python train.py --n_layer=8 --d_model=256 --n_head=4 --n_kv_head=4 --head_dim=64 --d_mlp=1280 --vocab_size=2765 --activation="gelu" --norm="layernorm" --norm_place="pre" --norm_eps=1e-06 --positions="learned" --qk_norm=false --attn_scale=0.125 --bias="all" --tie_embeddings=true --parallel_block=false --init="normal" --init_std_qkv=0.036 --init_std_o=0.0447 --init_std_up=0.0515 --init_std_down=0.0515 --optimizer="soap_variant" --lr=0.0099 --weight_decay=0.0 --lr_head=0.00909 --grad_clip=2.0 --warmup_steps=200 --schedule="wsd" --decay_fraction=1.0 --decay_shape="linear" --final_lr_fraction=0.0 --batch_tokens=131072 --seq_len=512 --doc_mask=true --z_loss=1e-05 --train_tokens=444800000 --steps=3394 --dataset="wikipedia_en"
Each number is 200 + 40 x the weight over its row's rms, rounded and kept within 0 to 999. Layers, rows and columns count from 0. The size before them is the row's rms in percent of the matrix's.

# layer 3 MLP up, 1280x256, rms 0.0514, rows 251-263, columns 0-127
093,265,266,206,229,227,171,168,151,224,228,238,172,242,157,232,184,189,180,69,211,188,118,194,195,276,228,187,276,165,237,223,154,225,178,263,221,216,261,206,142,140,173,133,193,182,301,263,141,214,232,200,197,213,199,166,191,212,168,151,268,207,242,117,176,148,262,110,209,172,189,220,268,172,184,186,197,279,168,195,180,200,195,249,141,236,203,219,171,221,205,134,205,202,181,305,167,150,164,204,128,233,217,215,191,147,208,254,198,209,208,166,252,153,254,199,225,193,190,171,223,197,225,198,177,185,139,216,187
101,264,268,128,219,163,209,191,122,196,191,170,175,192,209,262,89,171,223,214,313,171,226,115,199,196,185,180,200,276,244,162,143,152,143,133,193,215,226,184,216,139,168,215,190,219,147,181,185,207,265,212,189,125,255,138,222,199,235,173,217,175,172,186,187,180,263,246,246,177,151,230,252,233,263,190,158,210,231,201,191,251,210,197,194,169,142,239,311,231,256,152,218,184,200,109,246,189,210,156,198,250,177,215,272,120,157,158,182,223,208,171,229,207,233,204,178,238,197,248,173,89,263,186,214,306,110,231,103
096,210,251,181,250,180,141,240,167,201,185,170,129,198,203,302,225,138,187,197,164,166,218,217,224,190,205,219,182,205,195,284,253,195,137,185,215,228,191,211,268,267,164,215,204,234,224,194,165,199,204,189,276,192,231,218,168,143,190,239,184,213,199,133,161,195,225,206,205,285,228,263,170,249,203,204,238,216,135,222,248,224,239,125,240,257,245,171,177,148,240,191,175,198,254,209,180,171,137,209,144,187,165,211,259,162,211,224,276,198,224,193,226,149,171,95,139,137,182,262,177,152,266,241,176,187,176,217,172
093,247,236,278,242,284,263,262,262,236,198,188,206,201,219,228,172,143,189,266,199,243,239,208,162,132,238,239,162,203,212,214,174,182,195,209,204,234,191,108,172,184,239,265,200,223,171,226,203,210,242,207,184,198,227,253,187,151,269,175,235,204,276,140,198,185,218,192,167,210,169,253,165,190,218,189,221,205,194,213,173,207,210,225,183,224,219,255,156,223,187,157,259,215,147,166,180,211,212,225,188,265,224,212,222,198,242,184,276,142,140,229,163,176,274,191,261,246,205,195,203,272,170,230,216,195,196,189,125
100,155,223,257,230,165,274,236,290,195,120,205,177,229,183,201,224,228,173,168,175,132,208,225,242,173,158,186,202,145,120,150,191,110,232,142,261,205,206,136,223,161,206,188,205,217,215,182,210,122,211,151,194,177,185,148,188,223,147,123,229,160,260,194,173,201,174,163,135,245,227,203,176,250,181,120,179,222,208,264,293,300,208,246,202,175,227,168,104,223,134,174,276,212,194,188,181,262,186,176,251,148,210,189,169,165,264,204,122,217,164,222,182,197,183,198,199,192,221,201,191,173,147,160,191,254,190,137,199
093,216,189,163,120,167,140,245,184,184,153,213,230,275,178,222,246,187,150,229,208,176,227,159,220,258,268,139,163,247,198,254,252,208,198,202,168,203,237,256,221,228,197,171,216,255,257,206,202,237,203,217,257,236,239,154,207,156,285,174,186,146,227,140,242,186,200,291,203,125,192,169,238,269,163,186,209,178,138,180,262,159,217,176,255,179,191,148,227,172,212,137,213,219,143,173,164,153,283,239,223,167,129,130,226,110,235,171,167,207,273,180,129,175,210,185,219,166,254,170,273,154,229,246,238,174,145,177,249
093,281,226,183,174,196,270,162,172,233,145,232,195,165,186,121,193,178,200,204,272,211,190,206,177,273,95,128,183,228,260,171,154,119,172,300,206,277,194,248,151,171,198,172,138,210,193,179,213,264,191,185,142,251,225,221,197,240,207,182,154,138,192,253,161,168,185,189,286,237,214,222,210,152,219,257,216,229,175,220,213,147,182,166,177,195,218,213,289,198,212,198,234,217,266,171,219,221,236,237,185,254,260,195,227,140,229,201,192,195,201,232,132,285,210,192,246,162,159,266,267,245,211,264,194,228,209,254,176
100,261,193,189,231,164,169,245,219,168,193,148,209,192,225,211,215,231,146,208,183,207,282,237,304,195,164,234,140,221,187,122,245,214,159,252,219,195,165,111,243,191,210,202,240,253,194,224,218,153,170,132,194,149,239,219,285,191,229,226,210,229,177,257,193,168,175,181,224,161,197,244,257,231,188,212,180,198,248,175,165,193,126,179,223,214,270,201,147,183,204,258,189,196,214,233,187,216,195,176,215,279,154,254,150,245,157,215,243,285,208,224,241,248,183,143,196,222,147,227,137,181,168,202,230,271,137,123,158
092,192,241,191,164,163,186,240,250,253,258,292,259,242,167,246,196,235,189,224,100,233,213,175,289,214,221,174,222,195,215,231,211,161,209,211,216,229,220,244,201,212,201,195,240,205,161,179,224,174,174,295,195,271,276,178,194,214,237,179,205,137,147,199,200,174,188,207,183,151,195,151,184,225,155,203,149,198,216,172,234,195,186,121,158,278,231,173,161,232,169,263,210,210,262,235,165,227,174,231,202,197,228,206,207,170,170,213,196,217,148,261,229,186,154,155,206,260,225,259,221,249,177,211,197,182,306,185,210
100,153,191,248,180,133,159,171,191,195,218,181,191,227,216,238,159,202,180,216,207,226,215,85,172,191,176,195,176,208,142,173,108,189,177,201,185,183,231,296,244,229,162,156,142,229,246,237,100,175,112,197,189,147,185,255,241,214,199,150,205,188,150,209,205,167,153,230,244,163,133,235,179,241,282,207,260,261,244,148,169,148,253,248,220,220,136,209,240,191,210,211,168,214,146,246,169,231,235,162,197,127,218,204,203,210,249,189,184,223,105,201,187,171,169,211,220,221,207,223,187,248,152,244,237,196,239,149,177
104,187,281,213,182,238,198,216,243,254,194,248,249,268,191,219,108,130,218,215,208,253,187,159,222,199,199,207,241,258,192,169,202,156,204,246,267,239,250,227,219,175,200,153,258,181,144,200,176,139,167,230,119,235,244,212,178,201,280,143,198,167,151,172,228,200,260,291,223,157,207,184,150,298,204,217,263,167,246,171,258,235,232,188,227,237,270,174,161,178,251,270,240,167,128,188,200,227,214,200,186,176,212,226,277,162,141,134,183,190,207,188,195,174,85,184,209,230,245,153,171,227,146,200,132,184,233,213,166
102,230,241,216,226,238,197,236,166,217,211,169,191,186,224,263,221,239,196,117,208,200,213,191,271,159,165,244,195,226,246,216,136,179,168,121,167,210,157,202,250,66,216,180,191,201,152,219,194,165,203,90,169,250,184,177,170,279,238,184,205,168,116,210,160,206,206,162,215,204,191,170,219,174,162,185,185,218,238,252,173,221,146,194,233,130,270,219,137,157,150,272,290,198,181,193,149,125,224,223,162,175,132,180,198,217,247,163,210,200,203,170,208,215,217,203,215,196,217,131,214,260,200,201,191,191,218,254,219
100,218,212,272,197,142,176,245,256,293,198,261,201,196,182,196,229,178,222,258,222,201,225,219,217,234,197,256,191,196,219,236,171,139,166,232,193,141,183,294,259,153,167,131,266,253,180,209,166,162,218,240,167,118,152,162,272,180,134,204,159,135,195,227,130,197,260,213,221,244,201,202,190,219,302,161,200,230,230,242,254,181,160,208,193,128,154,260,215,227,212,172,162,222,263,209,234,170,194,218,222,181,252,189,201,162,231,207,147,144,166,193,264,165,244,239,213,163,211,160,228,199,234,197,171,238,181,168,213
# layer 3 MLP down (transposed), 1280x256, rms 0.0514, rows 251-263, columns 0-127
093,175,143,189,179,210,143,187,221,235,124,96,190,136,224,282,281,197,232,206,213,205,173,239,207,177,155,178,214,96,214,224,186,159,241,153,256,224,191,152,214,207,200,213,255,193,153,211,283,229,194,211,205,152,203,164,187,227,226,233,133,179,210,246,163,218,177,171,252,227,146,239,288,265,183,183,178,213,233,219,171,197,217,160,248,178,155,101,231,208,104,179,137,184,231,225,217,203,147,267,230,200,202,129,201,222,185,151,173,160,189,160,184,219,193,239,212,230,213,299,196,196,138,212,179,150,237,258,211
098,257,195,182,289,179,152,114,194,233,192,199,186,221,195,177,141,150,142,241,200,227,153,234,166,146,181,201,183,181,296,209,196,192,187,204,181,252,243,259,214,294,294,182,262,237,198,193,190,266,231,178,169,225,181,206,246,175,162,207,156,229,232,177,195,148,203,185,245,197,253,187,196,169,202,145,188,191,161,154,174,198,93,175,144,241,172,256,214,177,204,213,191,191,207,190,273,126,197,282,229,239,148,247,183,235,180,142,207,253,174,207,180,85,209,200,185,213,292,228,140,237,194,201,178,236,203,244,263
099,258,134,190,141,263,235,214,223,232,260,149,175,246,235,212,201,264,209,227,228,243,259,183,252,163,177,168,212,221,191,113,181,257,214,262,201,170,230,193,206,217,242,162,175,192,116,212,207,154,193,214,185,243,295,160,164,256,260,253,185,242,263,285,217,182,243,235,216,189,175,210,166,188,238,216,212,152,272,149,160,160,168,247,112,181,187,214,229,219,201,205,195,243,211,154,235,242,191,149,221,286,225,198,195,217,166,140,193,276,225,258,201,253,171,238,186,177,191,215,177,263,157,151,180,160,208,235,186
091,306,180,184,143,210,129,158,179,134,187,109,237,98,270,235,165,225,205,173,140,184,168,196,275,230,222,195,197,201,235,209,246,219,221,186,216,185,134,243,219,255,229,186,163,128,241,248,213,247,213,204,214,235,198,194,207,241,195,149,136,184,214,192,224,117,225,220,209,183,275,174,225,198,225,198,183,188,169,116,243,137,155,274,254,171,150,170,194,259,202,200,161,207,172,168,188,134,219,204,212,214,242,202,133,219,158,257,247,164,253,148,130,182,123,267,175,157,252,154,201,167,181,102,235,208,225,189,222
093,175,137,169,185,137,132,106,202,231,234,190,271,197,210,241,225,171,194,188,194,241,201,171,208,198,181,209,192,235,252,220,164,305,152,228,214,170,261,197,256,226,203,193,174,187,225,256,190,222,206,215,140,139,216,252,209,186,219,261,250,166,199,231,173,226,191,249,239,166,149,224,233,211,240,237,217,194,170,86,121,191,242,176,219,218,204,188,237,163,255,184,150,239,169,198,201,146,150,204,186,269,197,237,186,208,151,147,212,201,191,177,202,255,202,171,197,235,114,197,217,131,169,232,231,108,180,272,204
102,230,223,223,230,255,210,208,258,243,206,121,223,148,133,207,168,208,197,181,194,221,183,227,256,206,134,240,178,142,191,236,222,240,175,191,286,157,148,151,196,196,226,185,198,243,180,146,212,187,159,92,155,112,211,244,149,240,159,326,190,328,196,188,172,218,195,168,234,199,138,214,118,196,247,195,145,225,230,173,198,272,205,264,178,145,183,218,170,200,110,173,186,166,191,123,233,188,147,153,188,182,187,181,176,204,246,236,173,196,137,256,249,243,183,194,237,231,171,281,170,238,213,139,154,174,219,302,115
096,260,239,185,268,199,228,231,238,169,175,182,164,251,183,226,133,124,184,192,175,209,244,245,183,222,284,167,227,232,160,165,199,242,182,181,185,161,183,186,205,218,188,179,300,268,206,130,182,251,253,191,298,261,169,240,161,202,242,197,253,252,230,185,222,260,261,183,104,181,270,177,222,195,169,217,121,141,242,140,152,231,205,211,255,198,226,212,188,174,193,228,84,121,197,258,247,272,243,177,206,218,160,199,262,178,220,209,224,157,184,235,243,166,195,217,267,214,171,189,188,231,241,190,161,222,157,280,215
104,229,147,276,161,201,173,199,208,202,193,225,228,197,167,236,243,207,182,203,202,192,224,99,179,213,141,213,230,258,197,242,212,136,244,219,221,179,248,190,224,203,145,244,214,200,264,199,280,169,267,222,171,212,243,230,183,293,191,216,178,195,233,142,174,174,197,165,187,233,132,255,235,259,239,155,224,112,253,152,193,213,251,73,211,234,219,264,175,278,183,183,146,253,151,169,200,253,196,232,178,195,185,228,191,165,219,141,198,196,239,260,231,198,220,267,193,210,165,211,185,105,160,171,196,241,213,179,315
095,251,162,178,190,159,250,182,164,194,134,173,213,182,183,190,159,169,231,261,175,192,143,260,155,167,144,201,198,225,154,217,198,167,172,93,221,175,95,241,255,179,165,189,160,175,231,278,189,182,199,157,261,197,164,176,194,183,252,233,145,249,134,201,195,253,217,200,242,210,254,177,226,174,254,184,233,246,241,154,215,193,202,262,183,210,168,214,209,255,222,221,227,240,216,191,242,163,182,208,239,237,250,166,203,217,124,160,200,219,189,110,175,211,196,163,148,190,248,251,163,218,227,162,248,120,222,181,156
097,254,170,193,203,215,202,169,223,154,189,165,158,232,151,220,175,238,180,234,223,142,261,208,143,183,173,162,258,195,216,196,236,176,241,204,218,184,163,178,142,131,185,210,109,136,272,178,174,126,253,224,194,245,228,181,138,227,147,280,211,174,166,194,214,193,290,191,168,168,214,186,101,209,241,200,119,178,135,167,220,234,73,207,251,238,153,190,209,175,161,253,149,257,166,160,203,208,254,234,142,222,179,258,232,189,255,263,240,175,197,202,180,207,238,216,322,164,142,169,147,206,208,151,231,263,236,221,158
112,187,185,287,241,197,167,235,198,294,233,202,99,224,140,235,224,185,192,200,204,158,170,169,259,179,229,158,181,132,234,199,222,133,175,180,219,169,171,191,204,211,178,192,177,197,162,238,169,150,151,276,196,255,213,176,136,255,201,185,187,118,256,208,276,126,238,175,148,262,256,204,211,180,191,184,245,199,266,142,272,121,221,203,156,284,222,187,238,218,179,186,164,249,298,174,184,270,244,181,168,221,229,176,233,229,254,227,130,240,241,247,251,229,202,227,221,201,208,243,198,182,176,209,169,176,217,234,159
105,240,212,205,156,206,221,235,266,125,239,182,190,80,205,199,179,215,141,197,198,236,232,155,191,217,281,191,221,220,219,207,109,133,223,211,181,222,199,131,205,202,173,210,153,152,178,187,174,197,137,197,213,164,178,193,149,224,228,278,203,139,249,139,288,192,249,96,236,142,144,121,219,238,97,227,210,187,177,193,171,145,235,164,251,247,207,258,218,267,240,172,131,176,233,196,201,111,211,191,200,210,228,187,225,138,289,137,130,162,197,220,222,193,196,243,189,242,200,163,273,201,213,207,185,218,244,215,195
100,265,203,178,176,211,175,198,183,131,234,185,188,245,170,230,195,266,210,166,195,196,161,187,119,235,235,227,257,201,260,141,157,228,247,242,157,222,150,201,186,231,191,211,211,220,155,230,192,239,206,189,214,273,171,212,186,194,240,274,201,249,232,226,223,291,204,200,202,162,124,207,230,211,162,235,109,132,152,184,213,230,209,222,218,211,264,169,176,215,174,184,165,84,247,190,139,260,134,154,196,209,189,280,166,179,175,165,152,250,187,224,243,193,216,165,127,202,154,176,258,220,181,178,156,145,210,186,197